Part of a small language model's weights.
Training: a variant of Muon for these matrices, 268M tokens.
Each number is 500 + 40 x the weight over its row's rms, rounded and kept within 0 to 999. Layers, rows and columns count from 0. Numbers have three digits each. The size before them is the row's rms in percent of the matrix's.

# q: layer 5 attention query, 320x320, rms 0.0832, rows 0-19, columns 192-255
# k: layer 5 attention key, 320x320, rms 0.0832, rows 0-19, columns 192-255
q0 080:487517491520501519499455412455509440478521458541411493430493501441464477478532436481416547480571447515531471507529540495449554499507492586441455466440475484449497531483472513497487472498473523
k0 082:581547461529539491562516490466501470470478454501468489436492511532516509461535472591451494524540520513472473531472493495495555512484508446467522479539494434568506513536530533542475467412495553
q1 086:449504517518449561504477519505459529506517522441511537490509518467568496485454509523561453581531502473461494534493487469538479431422545483561489532519524551484496555485543586508518477443547488
k1 076:552612573514494524465571538473521450498499503524545556498514458571476484528508469439499487440493441482514479510490478453471485602571509536431542421500497525471547561472542419449474500579547514
q2 091:529482530489498492545379488458503561476527424542481533532490482450398513450509492522484461512486466466500562467492567507544507536546482513517491509490488446470456507574510477497496514505464504
k2 082:479469447451523537515623488588536430515458496500460480491510516521576533501557496576436436401616510510407405448527486501552514437511482472487540454496537438536498473470501573528519500500534488
q3 082:465488483473448469496481412517487499521462473473436450526538519438543531480477470468442481463556439476490461533562493489551555458505441500471469524478439456485434446482519503570490506512471472
k3 080:554440527534477551489563530435481540488496491513485540435448509546478471462503486526505524456455512485395531568477459472466505570527580483456529404488516541449478486469477541528477512479506546
q4 084:593464459550542464448474457437509456523485482528511464520536472528384567493475420506518465521483479478560464490507481540491571503546552501541404537479509449449509534515499429585491499492483500
k4 084:509450528471483502580491538507531471529503546551416490510452537532546495457494558542534515461552452576510434493563547525506489494514487453405540478556452476492442461471460520509494446513475614
q5 092:502461494446528487406484487454547460525465569459463485556489482480503522448543550477474526525525545400512550481543396468507549492488451478491563471511503552475569432404536538470470486494514471
k5 090:475468477494454450538548498504506507453540475523459496514494495499467452505457512454523448481522565424556465564489590507501553504514512494536507443541526485523503505613476391511504551467461498
q6 092:530535477518512470529511473418548444521507562525600517505510444527515542413466436535442538468449581524471538433458463465543500501424538417543489458506494570574421542492508485507455538575533513
k6 090:431402550559503512511543494400513520608505498479520481564454551516493465503503465479524514489520551564463508479544505554465512569515515485507516441522544453493475482445475546520458482417534495
q7 082:544507550513484526507502467460403428504530484525477479520434512572492475423481520461484499538499474566460584524479531480532465475451489548514465475457422419485466465586521535552530522417498489
k7 091:458432510555522509488518546448586566448530538484521531469466556547503585424578424524527503512527510449562492446465492482508501454502574482494453518421547535429438437496545519497545515513479496
q8 097:513549546494565449479464450528505522552460489528535523510506513500471463486556508604455501477606482417582426524468546491495471450467506561446552474469419453516529502492481454455468449539488407
k8 102:547466497497510500495513477518496485456449522485391458508449517397488532526477509503473518443594482511547568537542511518573495484511494483429502580491529424487532446505500534552525538485499450
q9 091:503523495528503492527474539494494530512563434489509514494547467475495500465582442523445530469434424500538477460459453472525412484501499469551454474502517549571572481442492475441535517540503492
k9 092:533422588471545523543523510461497436523513545557533468461448500450527506578489480531427557489470460515512449517521498531531541459507510506485481483506451457482469484482469479507475520426581555
q10 113:513508477569472479540437476514432495526434496499433483502488484556458504523518606395452506538468524491523478588502450533532514473556512463478584497445408506454510509483477429539510510427431530
k10 103:489602484512467513464532534491504475460549523514509535471535415530461556488551447479438522489476589512563494450486539522501471556550416510429455451505493546440489618555499455500488460491468518
q11 093:467476511511555564487506544512481481482490487493462526498543556444442570516492481492481495503497415414536439489499467476486473471495512434524525530526522470454589423486506531464502504498473493
k11 107:498433424498543532580498494447556466591471463498512491492478519486490541548497591495521482477479473546572543527508433548511483434494514535535532458540464467434550476419488574500478495436424492
q12 106:494447518549547512450484437516463499511524470527405440500487510460540469483471482490497524564527535516589445545465500493548465461479553509527517569502466511506486559514572513500554477499461545
k12 115:503539526479411494491507476449513533467580548468481511507498574503557593537441527461488549544468420486555463503463492506394511459510515557560520397413488464455494535527569469481453534526509506
q13 102:462481480494508529456526459432447438497517465499511463477484480501540474479514477519449530407532476444438447475574530482493496525451522456409399496564478440497562492510542560486431466514534487
k13 094:465546487477519483475586529475464544479543465488500493432508484509489448470528500423544546464567496486569475469465444455501463459484530521547541447476455546474438523507503524499583540483460522
q14 100:477487487523576484539516512542532500511491510478526502510488505477504508453504562552440474566472453533498454441557518475469545524530492437475467546489503485535468496458584415446451494549462517
k14 098:451505514538518459525512471522396535468485554540463414516527535551534479510419529465522505480529466531485543513542404515469432524493473511581484479490465527444459494478508384435541544503488507
q15 101:448600497456448545524448479442498484494522515591541533507555538456507577456560540563566528495490527457543479541605570510477530520453446495435481525488520487508532523445492504526536559458449479
k15 104:561518466453527513503481365475431460478569462461468542553553535530495420484480526491548494488438500471502547520607513497543483497518553529466505521499568537442511563494524495516501509476462499
q16 096:441532467519470471507511522444456510524529426554548549511490538421467497528508461500648439512532483488509457454490502491473451440512441494444574462441552489422453499465497441546526572449489472
k16 094:529498461514481509460483524543466522484472515464517487529463575522541525523587494500467451552535469546464494483462519519420491473483523483574471479509519586494532542485476437521481499583500442
q17 102:446501462432421478422489423541559485478497494524509477486499548491494541456503490468532571503530562481542526480438504451537476444553462455437524477551492450459487530453554493568540492388483519
k17 100:504412491489495541461485453597456570555455525472511456491508543444490536473538444514443446427462529568499496502494483487507516468531533551493486494475501495437464508461466485383514599495503522
q18 101:420437470479503594488528431475482433508482544493584493490518493526494513527458475466515513439568580529527441459586570493497540438498474516444451550513513550450529522464496513473509445520542491
k18 103:437490522478465553501498546519498501529515543525558510458515459497451435534473498523513508453377551492456526472505486536523534492495460520533525500514442457602484517475489546540473467536519468
q19 097:387511478517550528567507501523492544504502558436470445578456482505510423504500590545579520479568524505545498454551470488476484517497531522429520521521500518525475435455559503458483503500506498
k19 107:456497448505495533440534480541539464524438498594478558494520533514521407456516528480514440512444527504510474519560562481562524478496485579513565474493538482490549467484478571469529553515522510